From a checkpoint of a small transformer trained on Wikipedia: RMSNorm before each block.
Each number is 128 + 24 x the weight over its row's rms, rounded and kept within 0 to 255. Layers, rows and columns count from 0. Numbers have three digits each. The size before them is the row's rms in percent of the matrix's.

# layer 7 attention key, 640x640, rms 0.028, rows 529-572, columns 480-639
084:142112199149119107135112146076119172120161128082167110081162175117150115124132151137175140112094143096142125139139151118113115157143097124106135205102144116096111132141090131142162134139125139119107187110105119082138137146126074152145090119104099128131134140124144103103152147104124153153154120138141148132146087160102161092098198157148161067104135158175124112126102117140083137115153120160157152093170150153098116096135169143162107108117108099152125122131141121160112147108141160
090:096151077157113143151132137123113117159123125084106140116095120145163119112131142133105118154148128132161120116100120133159131145151147128139128127133115172142148141151073069152174110158125114131123137126112142151140117146110110145118174163091104133192116133112141157147157156125109123086080110140136161123135113114141132158094127123148152158131097160133116152141093158156133105133121112118135107133111158090121174107140106146176151121159158116152105116148134157169117154148082137
094:113125147114129110170131204142140100136158135150122138145113114136101104167116125080090146082135105141140119146119142080162131128093139120148144160126151086126135103147085112066127115117093173099150123158143127151159154139128094108157122157117152162123117144147153129114122184090169148156136096174123112097115119178103144132106133100109109110186105156167158121170103100126159097121080164111125143137101036145132105133068113126089121120176169160084108151111138145168152087134146153
088:141086134122132159152128140109137121145152122093154151161131167151156161098133123150117126134118109133170154110128137148118172136096180143114129144147172112084138169120152096163130111153141118097095093131134137146115097119108093123129138122147130158142138083143114132156144137095127154127185141113104156083130158119135127121103110146097138152119066160141155137129154065134077121110118124126094128110101165088154107141174112135173131141130142154111108099188130097113136104139111128
090:091150117145178149136133153143136151103129124140138135130101101133107120123158142100117103105104151111097109096119136094124186141115131057140130112102114125133121158121165096139143079116150114179132067143109172145089115126125126102124147117111105131147147156145122104116118136125140142139160104092123106124090166107182107137114103107140078093143150127121111151159112129108124132109098145126136114070146171170130175123143104130113176116130146140146127152106071103137158108125158112
094:107173079141149141117112170148131158141150155154135131117156136140090139141120115148158117137115100118125130107108128147083127133102173088087142140092080101106160125152119090080138116153120119158129135087098097129138144140100162150112108145107123131123118134102131085110138136107153140118164125091086144135140139130143138142121092106117142159154110101116124121107144115167133169146142134120105148108146143148135133108131108148115131133134161132178086120084075142108160148113143097
082:114149147114121112120131132162136131129135134094148136116148168141129102089161125112101121157099127130141134136112123128121093096147128162075142159149132119134121121095091144126154117134172104124106167098135133086137118136113120161101151114129150141125111092107122125111111169121169140110142145131130133139148125109128171170147184178124139162086141141127115110137130135142099145159134112151163123097147115138103150131166136103177147102157104125128089106138090164092110124097107093
084:152101138099150142133121138139164143169126148149129100138114126098177129125093171164121119152161115102148135149123181153117113179123141142140133121109138113112124116115123106121131114128171145133119107092117101129098145107138145116097118140105112152112145161160132151150160174143128124165118101135136140154149087119110181113139139094197166143113136148155116146145133109157177144125126116126101082109093146119121170160178110161140115123083127160123109170101173150119146096143118191
088:122153105121134151122133156139159116159153137116138132155146117124124136166122134149124151064139145109136108130142117119138110143133137086150158156119110119158083122146179102120103136097106131139094145110148136181118130144147158106132113152123132108114141154154097156165111122122064141149075152184105146130142136132141154117131165136118115130139126158143107158152068077113133135122075135127157140099106162127144149124157103152068134100137145119166136102084107161156085112155153120
087:063108153113123144118115151120136099168146167154077155085104060141179150106106099138135166146104130124117145153113122123123141140134140125120155139121102110131098160132110124110082131128119084144073174126145110119086112140140108122108117088124196176109158088160125129079081134109120151125109076122100149133107134152103157159128137134159115115076131107152135155139114106135102135138175161128088133118128143137188133131141165138116086135175113134153117097134078118132113132111106108
089:130118115104163138128134088090133149075124145082148134129166154107075122135123103119176113092145137157096142140139100083154140128155142088135101114112114147166145114164165147120112149102154157112175128172141085106120121146147127114120125115094140119102144101123134093131117146132114123112141119138160092121123136100113163129114107148131114091087092130071144100164098152112133156123096121125113163099155128131128109128159115155134122123119142129128121089106154109109103109140090114
108:160095114145123120159127111134125123162123102134143109102115163129117103124147148165109113150149125129122138120117115168114122132149119171111129152144139139112131112151136100134069164136128127146098151113148139089136118137138104162118127128076137136122147096119123099154127120152166138138142109065086179133184149144095151143155167142133124137092138133114110094109151170130101125170122122120123130131147122128146140111067133107187145126086112107148104123153146123069159114115097132
092:147116188158078171107102145107134175161115123093153135181165171124135164113100127127117137124107133100122115157104122152108144150119174133102100125178079151121106161148091103106136095151162137123137142141154125153158111131159109146106145119147145172178162108131143137102106127070152145136168136113135153139089082118163093136140128161123124151150130134129097139139153138185111171147116120179140196085137118146123087143160149134133149181160094097090138145156107149125115144135139131
091:090148165145072176148134124102150094124137078116140162123133189157160128173110131106104104170123136161111144125142131116163107128136139149137154153115085103108111130135089151149163130107105121135092113115131154097103099108122102155110136143100135108110100124092147108162102099115138118094131136101131137121169186127155148123124180115115124115067091124151051124127161113125128114117117167124152112128119102139146115115078112115124103154103094074133116104123167186115146155136127130
094:137088142106077119129130084162167119121148113135113115092146174117178132109120169131098159140138121148092145088090110141087105117124129164103144149134130133095115183139122121137139111091154133108131118135137120131092122144111116136093123103174107113088132141138148141133086119093168108126125133141138116115107087105159113112131130150136144139120084136163149141133192110186145122107149128126159107138134171105152146131110142128143120128136144090072142143110152089138126103086159111
095:127150165136097159093101090111119141145150159142136177145141152146118114115176098169189140097104123135107128146149130123129099122133136118074076152133156159138072146134113140129129092131148174141121135149114109102079131117108183130077154115089085155131127085142137095128147135141132116094154104090139134152137119138132125127085126170097138106151128159153122122131139127158115132123090085133158152115156130129182146134104081130140118124162163171131105142153093143158144135123127105
085:149112106101140088168158106130096068075092104101099113156134126103097177098090086083127121076158096162077133112118094107115065142120084091152123129115130141157145162104157116057141130120122122172116124098126153144088127148144174125128078146157119137123109152103131118129068175116111140134139148185127118117072146118148130136100102119151088119105121110111127106129124104124122152107134132136133142119155100137156072115122148106136154120132147109150110094189141134089103104160141155
090:100137142144148119114121130153166111116116149174155136126120107162149088175073135137103091137155130117112142138142143112094156125087132123144130139131123139133128126151118124105118145115129119108110085111111165124107161135122124115153129147162107116147129108188106118133130131105161126123154182157093114104141119129150097173130102129096126103100104099151117129111090137131138133122161181124091126138131069163107139149152176098096176133140123136130118134171159120157157130125093147
075:155138116121098132103131145125097153154163152099149129080154141119161136096149134121100104145124123133151082129133157171122133111133099147142163109156166108144100148131101162134199122128150121119096117128112102099102147119118130146105186132116140112118111080157153088118088140121158109089139152083119163133140120147085133138078142127157114087074101130158090100136143157127108101142134116141078120086125112146127127126143153123152117105101155144098126115101164102093121110106130070
087:146117156103162090124182096093139109175083098161117121140109124136136104106176097164128118139089139123092102138125144151146136119126094095121091151184165118157134123141122128172155116118135134128135117116127142110121121179114148123107180076142126094109125126134104129154134132126143127128110122144095108141139069138114129108141141126163173147146150095088100100116129131150161114120134137129096099157109124121121123082088123141137130115095119165170093138169160169117130141126105130
089:116113122144115128113164109158112080116113166099096117088116138134178150146124128138144127136106102105114075134116151127091146145134057148129135131152081109133119122109147119092072136099103112123135141087138139128134088137150145128124148155112159107126112149106097092080121120120128113131126116145169173111099153146128123117141104143074146159125141127092118102136114110124127096092143157111171122112120127145137089140134149153157095093142114112169108143137098129114122124082154120
085:140112169127084172144138137120137176136144092143120117138160148146174088131130157127104100165086152135137122131159133157111103158152133097111144155144131127123126118152100119151146128151159174105111125113143136110119163130117124133110130116172156142137149100142107103092132134080174109136155138104155156121164102116124143138062177111107123127057125102144102096128152127116099148161138121143169148096111139157121121115144117128150140101106106116099140135118137095137141100114139110
090:141079126120107086155116161143149117148093123126102087105113098123113140139103099114144115120128118140108150117138098098121145140111110128143120136108132126129120121130131101141121136093129117123136077137132081112133135106150141111152105160132134100152096140167134125119173145139097152140111118142154079146152134097138148124130083097132111117129153132152164105149103095180153110157136144090124095154129125125122134145116111146151127137094177112103135180098155117160147087155137181
168:105127146114141138117124120074123123128138120121125114157105081100090132151087137112134144099156133089129121130139104106117153162094138109138126092067131140168133116134111145103143129101110173157170136163116096148145123141138149167148124140119128143096138168142122140131131116110086122150144136156122095134097158127187103097125076115158118120152127140111121132134119096163132129110099139100094137138163131152137138138135110149081152128153164155109167151083123119177124135155141150
088:119114134132092144107135107113106168102145105118134168152152151150099117104160126096155139108117106139105099135128149099160064099153143070132111127119140132095084146097158137083109111120161134183151144131114101148173121132106143101110104097077127165112133144107113141121136128114120129080148141132150151118074115136155164114098154090150126105113148121112097124107154109159077136084107097128107142098134124155195100084131154168094169131165103123102131121092144132138119119159105089
097:118110116130127132104144110151128129098117147113101128112131159104109084124163132134127098178095159135102133130103097124111126121130155182136173114163115140107113121156114086171155134148110153110084089073130161057107127144127122131151147141113178098141112101116102096096140100128159077133129141137130148133165139115088137134135147158159177102116106135118143143113142116109126130169156111129162144151102088118119114078095158115176131112125107107102085135111127122089136133116134092
093:128159163151170125180162110126104094109167101140138158117132091112163200122122109117126106149118077152161185149160138127102122151145146107180116121121110131117086096140130127102122130146125107120162125169144158117137127151112093167120124112159129119093158115147103127135104142103140135230132136112093109103109145077124099124147123147133151156118145131153137139126128134068124134130105158171110123136140143142108139144160109128063079097148185120118132146143135155176122164085128103
075:157155133130127168151120138115151148152133117168140134164120160144137126108167088138122166152107109119113148184123132169134126123134108110121155178150173126122107189152092147124096132105140119147087145118159148118093122137146152119131159118138134098116114130136123117064140133128150127110120126095137113100161135116146116103113152162153167110124076133128099090101125129096141124152137140146120135122132147138099161114129141115131123082127148139152107126164112101105154133090109107
099:113122112121112121077136160103148127120138130181153127146104109136156181136140141152144149136145113160132105115117173159101108150137121107123133147170101156084109122165118155136151127145106110106092150117129115141117161153160102111125159092174118137150151132178131125145136148117113099146157121106081142107115114159105149138101171120068101164092147109136137165123157171086125166155156099120138119132134115134089140126152091118162097098099098115115089142134138158126116117128145151
105:147120146083156117131143138095141138153143132130131155141094118133078155148094101124129140066132132101138119103139130123124139135121167077115137139134132104162146120087137131077130113114120153154161149150096068166113130129131146097107137142156075121111104132119147144130135142109099137152125106180133115090125103116201118127083088127121122151119130122111120120140129085113103148101107133118097111110191143155128133155130107111094157129145154127104186165094134119173139097182169137
091:166145166147162120115101114125141088139149117112134114177127130117084125127100125118133093095113118145149141105145129122138160104095125128124106102092153143163158113133112131082170132124158162141136120150154096137091132139125157147158173151118105127149135147142142141139153128106104113117127131111101135113092157115177102100074076131139147141158159121150090121134139084136171120152107141114141145143147139097143113180135125166103169173108132160105140161137115129155130144114134086
091:133149146158144102126110143105120083110153081109139126132115116154133157087151135140098150170155119119157132146129144109090108151145137130160145127109142136098131132132143101132149126091113110140143107114163110105158103160121101115088121169128145081087130144147113167172109085107155094124166168120152126120106143142150142165127166132121132148129171141132119134130092121122108118104154129158141120157107132106105135117166117133130119145116158122094109101132159141105113116170133127
103:092148132123113124110159097100070123131108129120111148148138087101086141121082147110101158105150124070099165139130102095143156130123148094153136119186121118134155114109144113097140105111114128105151117155140132163153132157140145099167132127126099127120103172114155113122133119122125128125114121151100094160131109145134117152125072147156124083125117142104126129133102126172082130122131110132149125156137102165117099141132110152093110165171114118135124169130131145140099128128130127
085:119131164134094113112152104101099111119130141153125138113115123105164167120151108165128142107132132131116118138142099130085106138106119137099140123120132108152109154062093175086124160142120146069107168123110158131135127154120116083075131154147129183132129178142132122166124116118126120149148094172110106110093119137121115106113132160108160075086164159163147128108148125132089165121152149122130131145118110127134119156143108129094108121107148147083147128115115130125111168151110112
090:108148151148095117119090128153128139144128086152108151099153108096154134133110122136132101140128112155157102095139131152095171155123139122078122094123113132064128137142108117146134102160158108055063095107104148133134130154151139104128099129138110132152129135155140095135151121128147153118075091086115144124129153099124168156126140129099140132138121144138124095132152113097138170146120122099154121105106081125089155128144115127102160141118123134145146093099123109145145092096098129
093:142114136129087163109154144148140084143111158105134138110131128163156148094135160165107105154116093096145134107124111142081061138150096066133140159159131120098112111139132086137193083139134152132140138090165132172126113135106131131120115109135125110168157157134141106088116173157137141151128106126154099125127164141072117158129140117162116113142131122159090168139107120122139120121134117124166193133115154133129149135103114141165105110142157093117110074123121159142114126145123138
091:108138123103107130132146080169120110101140111156130114096143116113130150140129146095152102191133141133134119150102110125157107133139114138115108155143132118129132165109113104112138134157102059125115114159156087135063172151118126122134150157093159090123161132136125103108132135166165124152089117047125125115150128109072093144137129112096139163148142145162159138141151199114158117123112115122128156098136160144116086132091133113134107135108158170138126107116166112106143150093152115
094:143126168141141120177115151127117105103146154114146163148138142144137115069170121121123129126147132158130151123130110128119113121107107170140153151141116121133124169114125129141107126174094130132146086105158148121142131124181092087143110139136151113099092121160125107111096120188141140145117156145116118123088124145100114150162145173111113118095120177159161163150151181072112128151133166104158118113088142108102154131096129103164110121133153145102113092134177165112152151107116137
095:144163093086159134115159124086146150129115142110112095127108080126082145148111147113161145068133170118084149128107127090122121107092147149148126121088160099151116115095140107123133140129108137148164111118113123131183114131153151120156115149085123128087161142126125151165121150111101134124160115185141069092132116129139121079123125143145137145150118152116113106110138142136140115108156132136087114118152114138146074142147115148112118103148156151124181138133145085191138141152122090
086:094110090135129116152128101153084102127101122168103136161111137135095121147130103139123130107122098124152139096147186172121187096136112120149089109116132150088093107166147098145095089168120129149131133129116143102071129151148124122128169176109126116158139110091107152148124132156122133133138132096151180119159141159141102081110126154144083174137158120148134078125102100074134103153097131126142142157123148106131135137136113106136138126122141152098135081127106141110107117102105156
102:155133118126121119121131104126109140087150108099127127125110115129093190160067165152132124116125098090123128123133130134144160094144136138119103089139156106150133149098099156075127130095170139157153131135124086108132125122138159134144150119118095171108155120113164121106098123121096116146136090114138111104126138117160091098124083088127141153147136086140094121125122107164120120055116133141125136138147107127126123128146115150101125176108105146108149170141141091155152104110147127
095:166087166149115099173098109155111158142092141126104109077106105110139121140119154096153160130154127106106121196109109159159108143147119122115170137151060120144142143090137184118125120136102096105137126098115124108092120141128130108105173146121094093124121140153130149141114106123107124184130106100128127096085130124138138160150094120114141123120119132109125121085157095099143146146164133146131150117193098139097098099153129088111103156096149125073150118146139125122127112142154117
095:104136148098143099123160112110154113097132123115132139110110068086104167163098148124165170086119115103124162125140111146121116137126180085140109125131106118135140107099096148095148139080136162110131150147104105118185135114112125140124136135120138126071118145118155105168137106132107128128129108163088107115093134156143087138156070127128110087158120164103113122110122150126136144104139169148107110107154137138106095181131136124110115149108162107111144136087143094194091159166138106
090:144106074117121120151131119125165119108142154136125148114159112127152061143132116168098147109120113148124131107113158151137105144132129126125127091154120104126116122113134149143164100116116090149164094135147134100127152138070158127116144121117092123175154153127137176106140105122141121111128171146090117096141118109132129110131116108141156129167109103083158177122121093107154121100171140155093105108092077119164159100087135137170108118106152136108129129119116133125138096138115135
# layer 7 attention query, 640x640, rms 0.0281, rows 530-573, columns 480-639
091:155105156141158125131172123145121110127143146122166175141124126101134162160136128121139168135104148124115180103152127133147125128090090089111104142165110102083099134139187121149148149127127166156101155137146122094095148107136115128090098094118143113092134138122110071167083150133131158142159127115115169111101088153122136120129147132111121150121148152139144127109092155116166154155102140116157143105143139188094119131125141101101139132144142125166142169143118111110122150125137132
087:127143139130131100131105115053107140099116105119143137131105092160084115121126088108134091124149135154133135110172174151121114158161154169154124143074115191118118127104138147131156115136188096137107096162091106114148107113128115116105140103133131112134145120130133068133092142117127094136113128098091096181167122133078131095083131112139168134126131119086137117108151125182125121132159073188139176105155133160092131113117102115135107123131158081115109128126109081168154134127174116
089:119098115141143117131131099121111125100065142144145142133108088120141105137147139077120118154138125157138123145156114144089095143129142085149132151148130161126132142131108134139114138142120150125119093171108130095096157128150086098115127127139117118113146135160113120113129128178115099138145135162143172113133116136130097122126149139137106147142175150080130136114100131138143140126158094138150174133144165151107130084098156158140103138118160136129150136126166130144111144121142142
085:130143165155112122140128124110112145166168163132132121144144117137126103138119151150149159121149160127177112171171111159115112133147107148064107140135123120151146157107102174102167139130102094152162115132124058105144120142120081153104125187085137119126117135150116097139151122154133092162154136189144091156152119163084147113124136157178120160076127119122179120155160142093105137129111119106081106142132125164149149129094155142132130125108101163131152116116161100120117129071119124
093:143131179136116149140142091115133141153147144093108137165153160100157143118102134141114127082132138135117137092159095121171123120158088100178127115128117154143116152133109150098149147120099099133128096128110122111134098114141133119108118123169137176138161116140121156136129139127129137160127161143164142142153097179138141142110141143110134112123087157165189105067122113117137114123154129154085153125094132118083134123115133158109139105153157110106104173165140111181103201107103168
089:115088129139099124100107110138107112091120148171102126098150115130147123130150152110120109123120134157118124128113089101125105180096127143105135132141088121141076100148190126105074115139111120139101105114198163123085114119159100110109131081124156146170159091162105140165157124169102105103137125117125134133106101137123148144142105115106101130107132113113114121127106119111139117148135149137103166140122120118147131115095140163167120149140180135128117136113116140134099133089172114
086:147107099113095126094138107135081166143126107118095108107137127150096157097126136176109121125112139138127106091119117131142082103133126122082158098104170157146123143139126157127147175125103134157100113130134122103151135176131145122131104131117073111120140104140158145135132141097126144124116108122165133093128116114117135124140133128078128127178125131111140134136142170120152165117122115114157151169179151124114084126154101122113107103080153136104082114108120101123097100105093100
084:156146124141125109094139112122099104082111121107172127150128144089108099110151094122107112139117169136130161148136112136111183120172142177140084090118146122143152147123115142112118150119110114105130133145103090139139109166122118136115150142108115122139124126125109073127164094149129130127165122142096107106138104184130132084090121125110136083166162129135155136165158140141149089118129121119160076143137155111110117128108123084145103139118070118124129172121132143092164137144126112
092:155091143111127115174145109117174150114110132134115114167138148135110154098166113123149170095153123128108120116119133125133109102136120118120129092118125074115096129147159163198196142194130135154162127111154147192135110098160131163147133121146140125113110137115139143109132147154133069109151148148154076135122161128130137145146104091067134115094103109086129138075119110134137146148120115132114144147142136104122116128134164159153100129145101109088160152150099166122116101161143071
086:102104087118090178135124117133099160123103101121119118118111120160146116124146121128147129114126118172120093120140155081141098123141104154128122119174146120153143131113109102117125126075130104080147107090105116146159110135104076140123081108152096145108158120125154137092141100131083134151082115132105095131140093148113124176097136071091150129109147106190165093086128096140135095107132139116130147086137148127140116149142134120107136114145143131124122068130158120143102124125105173
075:125163105125090163109159155126145117121104137116114160124143116079177140114163113120147130157057137073123133120108100176109103115120140100100204135117138142103116106109147083156156104138099092116112103108146157127150128115143132131161139104110124143118133150108117112115119156161111104091129164149179116130106075089108142091147127118121119148140151143136110142136128119096113152141165140119096124101079185104135112114148168119113117089099117135121105163130156099151119113148150145
090:137134109121124117146097169108138096129104155143121143118084101135130092102189115140107170142117137161131097084151069130099128167135091151116158172114119131141141136089113114140132107106093143170126128141121081120108141150135132115103123087132160156123115141130132112119143100162134169100128148152144125089153151172115110118101171116136112155103123089075122117138125161119134160107147116101107128162166149118177162072108119131124176119184141170128123162124137153120150103158130089
090:171101158120127122126086106126086133079123131131152115113085135124147105132090133137100140120093140110123144129097161119140133177119106060119102151138123149135158120137126112100121108130149115117140176140104094125116133109123146144107133145165126128150116191114139145104073114101131138121111105204096124135126140110128139150144134128103122125170107098125159129134142170135097168118149120087121125081148154142141133138111109108146080062133134155047077120091122100114152119125169169
086:122171131129149112127102103146095135096137148142147143145140150143141168146127125134159108122100110124097138077111106091084134117137089143143080113113121145111155087140113120122129162116158135157126165145148135073104110085119119152098137129084120100081092154147122138148132104120106112133096147077106134154152125126099146139099159112140133150166110137131114166142111134089071137132118115164103094113121084110151163145147138108128149110100168122112118156105129167073150181078094119
090:102127123160106176131104125132133127154082139131133118115133149142170110141120152148100122102134106170141153075103114142150125155104107131134127185099120124127134135126182090181123111104107125152082111100130107120121096135106097140127159091134133123138104122125109167104088150116130158115101117171124120134125113114132143150135139108171151119130108104123096104087096173154121146125119109121090123144169131161136148094128102162119170101087139137100109138143120116131190103152129149
088:089133136131111115103133165136139146130132107119133145139124095154132088132126134094142202123067108101100102143162143125134123116140136115070085104163098126118165132154135118122131122112152114113118146106127094127129123127086144114120128148141141131149147176136155134154154102138156114133132163107069120094167109104129175128136115152119162150126142124136148129117057089143112110061105126159107137145120085108129140144085118156140163182135148139071160136115114119165139135177214148
091:147127162085131081078174152128109139099121111142108104125111133113137131122144109118143108128122114118170081136137100114138094147140169142113130138164135108131152135095130164108140162177149137122120151135114149123131112141102106142104134143152159134173120131110088132114177158058144136103121149117142104146123134142109160109113120157112129153146090098122129130123144090111142114126161147184158103110099131109086168190134123115113121126127112081151136111116082139119148140132136122
084:119097086131132146123122103141162124106124118101089128102137139183127149120152159138125151117107164124106142076121105084104141184133139125139159130144117130123118151141148096150092107130121168148118103113150184134110125111185136124095125105149178083149119094124104141132113115170112127089152120094160142102179156108121118159189156115094104170129107130090136120115142134142125139202140165126165128121096145153128147097112125105201099152140106141146133104113110152158087091092148092
088:079126108130097132124115100128097109107144119115097094102117137138075156150120148124136115138142120142157127127131121125130094146143159125106165125123132133069110105127153110151094129164117122168094142144152140084127093105119101113106108094116113130096130146124108104071128151104125155141154137122149145128134127104136095119119103134117130143123124108132079107151147114149116146119087119150129141142140160099149085162139150102144103139101103129122144107095165113117101090098129182
087:117141123133138145111122127148164104113145110151113118127159110102103127135131146130170124160135099148123118153144114108153125089146169138156134106114122080108133093136133149128155117119139107139093142124151113126106139180106119116049121126147089143116149079117127130135124153100151192147124129053097116135103131118103119130142152145160127158153150136116132151163164142174102115192098121168137134119127104118145160131137115110133120145126129111136111129141144129129145132135140112
088:137138142123111122123108121130098131123116146100136170105126142132139118170163153168114126158157093125108128093122117128136120139139160141134149142142115171120130147114144111147151099193128111136101112141136126111087132141131110147115136129117127085128119104135116114141136121159127149104108149132120173145141147136122113111148102149146172142129119112124134137143133170095138112138156136119113187132107122123127152120091131110136167110140180111160133101159141140091125145115121151
093:181124102183136054128159151147145129139145150102148129134114147158126103157132120095142155116138090092147137143101142110169098128135179128145130105169134141079145154157176157150149152155130105110120121140095172140153095146103129142159136120124169120119103112153126128098102165126126137134111165087142110106113113107080174145148090195153170141146140121128118159098133161070137132142118132103125167118128134124128143151121107127090141099099117085077135118126104159146128176110108120
071:109151121147135102108168120142089107117147100096159146118111097116101101116138075124112108143153135120096100127108145155128115118139091169137140140106122156155146162108090088132096101110162100134158160114115102167139093146142137092137115141128142120121094130103125124122124140103150128128108102139154147112127129128117094074137113113132151125105112096146131129067114166161130135131108127114143127157104096161194136140149137134116163152151121130146132130143141122122135119155152099
094:119134152164144165115124129088095132148110126106101112152126120133138097149101186144091149144105144144099111115138146132161166176106127124111141172155138139176091137097126116100143091110124167124154124118159142144125118120143080108132165143171150099111146138135145143091131094163106121108121102136099121119137135102148075115142120142111099134158139132087127109148147144125153067113121143106147125149150138137128125107139170164115134134161158151130115119167083120157135084150141177
085:133130141127116137119124109125176123064110129175179100134142103132101151131120131070119169094147167115133170127137145104138128142102172140112083117172109122134119086106152111136121103137169122165153145103112119174136083132144089133130081133132129147117120132124138118131153107109122078139134107134152113151109140110175162168118106162085141112159117119164090095118108142107117129121118124128101102105152132178175142168084093122127124136152123083148122117101127137075115140135121170
090:121096109130131140126106100131180134108125071114135088149147137147159130146139128104134090106139107091145061116127136131137154114133131108109122130157136171121145087085092108129134107139161065131132178076123125118109145135115143121127131115109118118162115122116104089105145124119114152108155110129108134099160146168141095139143126095131119162130178106093105100127128123117082135154142145137136142148125082127130147155085164126165166091157152152147153130103122094096133109116124073
102:094163145159120116110114119110099144086116086128092118136088113132101123174139110126125103095172140135113102128157099119110166134138117116140154144115109130141126141119138132139118139119171102124184117161104084108151135132112100098140125156113147124119109133089088127145107118146112105115121160162113129151108186146136106104116089134144104111119111083126125111146086136146138125119146116101126142160145139144114114145087146138127120135134105121120128133117155142109148154146071129
092:117105131122142167129149121137075104140125126138137151137134151108116116166174106096092109128085114082091116126115095150138125107152111072128162104113169103117106156100150086145078112099141169147110175126135141081150126163137146152110135112127125098122105115151151114087103105123147156106132110120130142079132121108122103141142146133147119091124174131090102131152123105126113085146128166152156145141130097137124133150072151102104113158176143131136155157134172112094111110134118151
092:137163133129084167102118141163107101109099127177144120119114123088153110129130132148098078119090096134138106141181134115126109131141129153125117114161123125136090158121102173102121134087137148107146124109120150092135140117124145123133110115075141086128160165134079130103136104141152163093140156069130166135135082111101141135150127151130115116135136125102177102157137131165111105132152109112169133142121086101098133159105154131165119101075161094107103121136154145114129140102138128
095:092130099085122135187062092145117151100150125130171125087127150153159142123107139151131131139103146131171161101191106156136123113107126125119153139137103138118131136134111127149138139111127118117090131154099078099106140126129150141103111121160161095124133098116071113115123121131122128152139120141126119145106076114082074119130162131137116167146122137114087087099135157117146139125133082184160110097168137155104117084131113080134103107116136121126126168118144099105093142101152159
087:120111128162113132122168104148150150155115126124093144113125143091122135126135111104075103150097160127115127108129150116100089106100106126101094104122133133148141129116111122093141114146142096136092150119086108150106091120135140136133150116162146103118092125101127126100112151113163140145090101123124145099118121107119061109181158165108163117143110047120136095151151133113147128113118126113144139161101124128123152180177106153101154088106127088139133151126087136106122125068118135
087:111115122106112133132139134103131120126147117134084085114133183115167159141159150147115087131057108155140100138154095121134120130142158089145172121154121126157094139108127105149127112168195134117129107127113137144113139114128116138113141132145123106206174142141074137185127111098114145163120148144120136088116115122157119116124112089117144119118090087140110138125154116163165109148103149112116122109127142136111108134115109139102147099138124099098161086093146149143150136174105144
088:097126134145133115131081116138114148150132087123109108114159133095139094121106134129129117132105109137155129103135139132137151152150126143143165130070124150133174122158150136133147069090148146151089131119153097130095105185100153138145141152093129113152118146102132148142127119144104105124137133139149140136133152139120122144120147112132163166139115116132124120124145143125120128136100111141126147109110156085124136117105145120161118121170100086119143176176137101123108089141133130
093:119105098137191123114141155130151145143119150069139113123105143141150102154156133142127119142145117126118129135090156147092123128141126104184132138135141121168160098151153120125148129105100138138144173142114141146115137126078128156137131134125120161123112079120111111117109114147086118128112146121120108137096136125133142149153123124182129142128166117105162145116090104150104099114094135123119154130123135116155102140155163133133088117115120143102097120146110099159156144108150127
089:130128133118097109169149157123071138135083107112130107099154103097093122111147131092126156086138130121106142120166114148138197152116135117119126104105103088125137122107194160090116108119156139135093140135140133089126098130150124152114126161108089104085108158097111116144130172096166151135124196166109122093141132151126141141139158121166112142132063128113126121093184127113135133150111121121140136091135136135126158102132163118122123136114124153119131182153119131137140124194105096
088:106067132146068122127121165110142147172144140096120136137116110175131147118138104138152127123120142150119125120134155131135116115164111146136098106168126078120138112151158123151133133130148130114156153119079192106158120114114115170083131130131082161116100137146109126083140139126132131105104130140105106104153154108144140160149148115152138121107135133127117128152129128152109163100161155125122127103091072140163156120156139086138152126104141153106123122152088083096148119177144113
094:154112072131138118131139152083137159110139111158114119125168089131133120146141087080153089120131132050090111147115113114130144168159101123150109146109094135122142157146095167178127170127142134151137171101124140132130135159150183111130137157138134121124160111109157126165126145150133103083093104105118115143152165125126160121101134086089140146133129114138141106113077112138145120101114101159121142102096127118116076163157112113124133132198134120152116131099116149141090148166157110
096:103111115117086190135162123109081104161158124171140121104105149072114112104130133096120124113124089111108112165112130160152129117150088119119123136130166132122078172129132119123094135084131115090154107087114166137145145112174134113100129135122097156123149111151151104143137107139159163101079120121142142175136138130114124097057143144103128129146160161127113138165125126114071092108121091125123155102110129127084107139096116144142103144099118099119104142104135125122147136138123136
088:157170158109098097153106124122162126160143131109113125136145161088129143123147096144127136132143160149139104190115098152150142175148090134098119094118175135110168165107161171145150156107160127116114114095130079114123121148139117163113117080161142135131155093172171107163089171167091143110166129141134096117123132133113100117114135102133115167126092121136105165112143126120159129111155102134126142111158086130136108129100107132136135091144124103141118187104127085121146123175147128
099:134144192137112150138084123165114138121137146158167123103122166162162089116137116170117092128062145170168138131133144159126141140119140129120197161132105102131149074127110116147115112137126088138123107106136149123068168143095101112090120105119117125118160114139123119126126148116119125122119124108093127129151108131131119123080133102145127165055144139115124135128158149145137117160143095122163112117126133129147124111123145094128104128094180144150126169123156127124102140115112147
092:109164129149091131159131113126140066129137120142134120148157105130176167129145104127078119124123144134149144118103164137124091116137120156135103104155145126129117083131113116146141108115101148104144156162110091113105161101124142159135081155138145160174146152176163122111117137107138125160139146135080105161144115157129138139135153117159134145143114076121144149141132099145115131113125164126121073150136120133150120133077129077072108155119134150121124107156117108151143115150151084
095:148160149129130155111128135130127105144091120165093115125102139148147122165128117159113101147111100134149110088119100139095145117128090100154117118120130117098134129108113119138051092116138099101118127136129165126125122147139120124110140098145147161145130126126153135093136126097142140108109139088167114112142181118151146129115180094138143129102125132135139155165113108077105129110103135138121120127109102117171168100133089119154183124136121158121143126145093098098161126109140144
089:135167114111130097114130081137114149112151112125173119083132135115134184108150132124184134158129145103113073094121117128147113113171174124119068125110125158100139087103093115156165152150147174110160125119108125132128141101139130108106091139140126130072133146118119086127096156109140099164135105142130134153131107128106147126091132142126146113166093123113089106133159109173116104087134130096086103139144101138088137181126128154070108147127149120148093140122135146109136122156109139
088:177087153095138105151154180153091149088155084145140130147110142148111175106132104106149109119086141115147141098141114155153146156140120129119160096134144134142148098131107142163162089151135147132149166175169106149097153151145163110134144121081120119111088163108144141145119140188111111103171135167123122135160140118163145133133138144136115149104130114113193158118131115109121142092143127146123103140126082109141096093117126144153166128121103113124149114135159167161082148143120165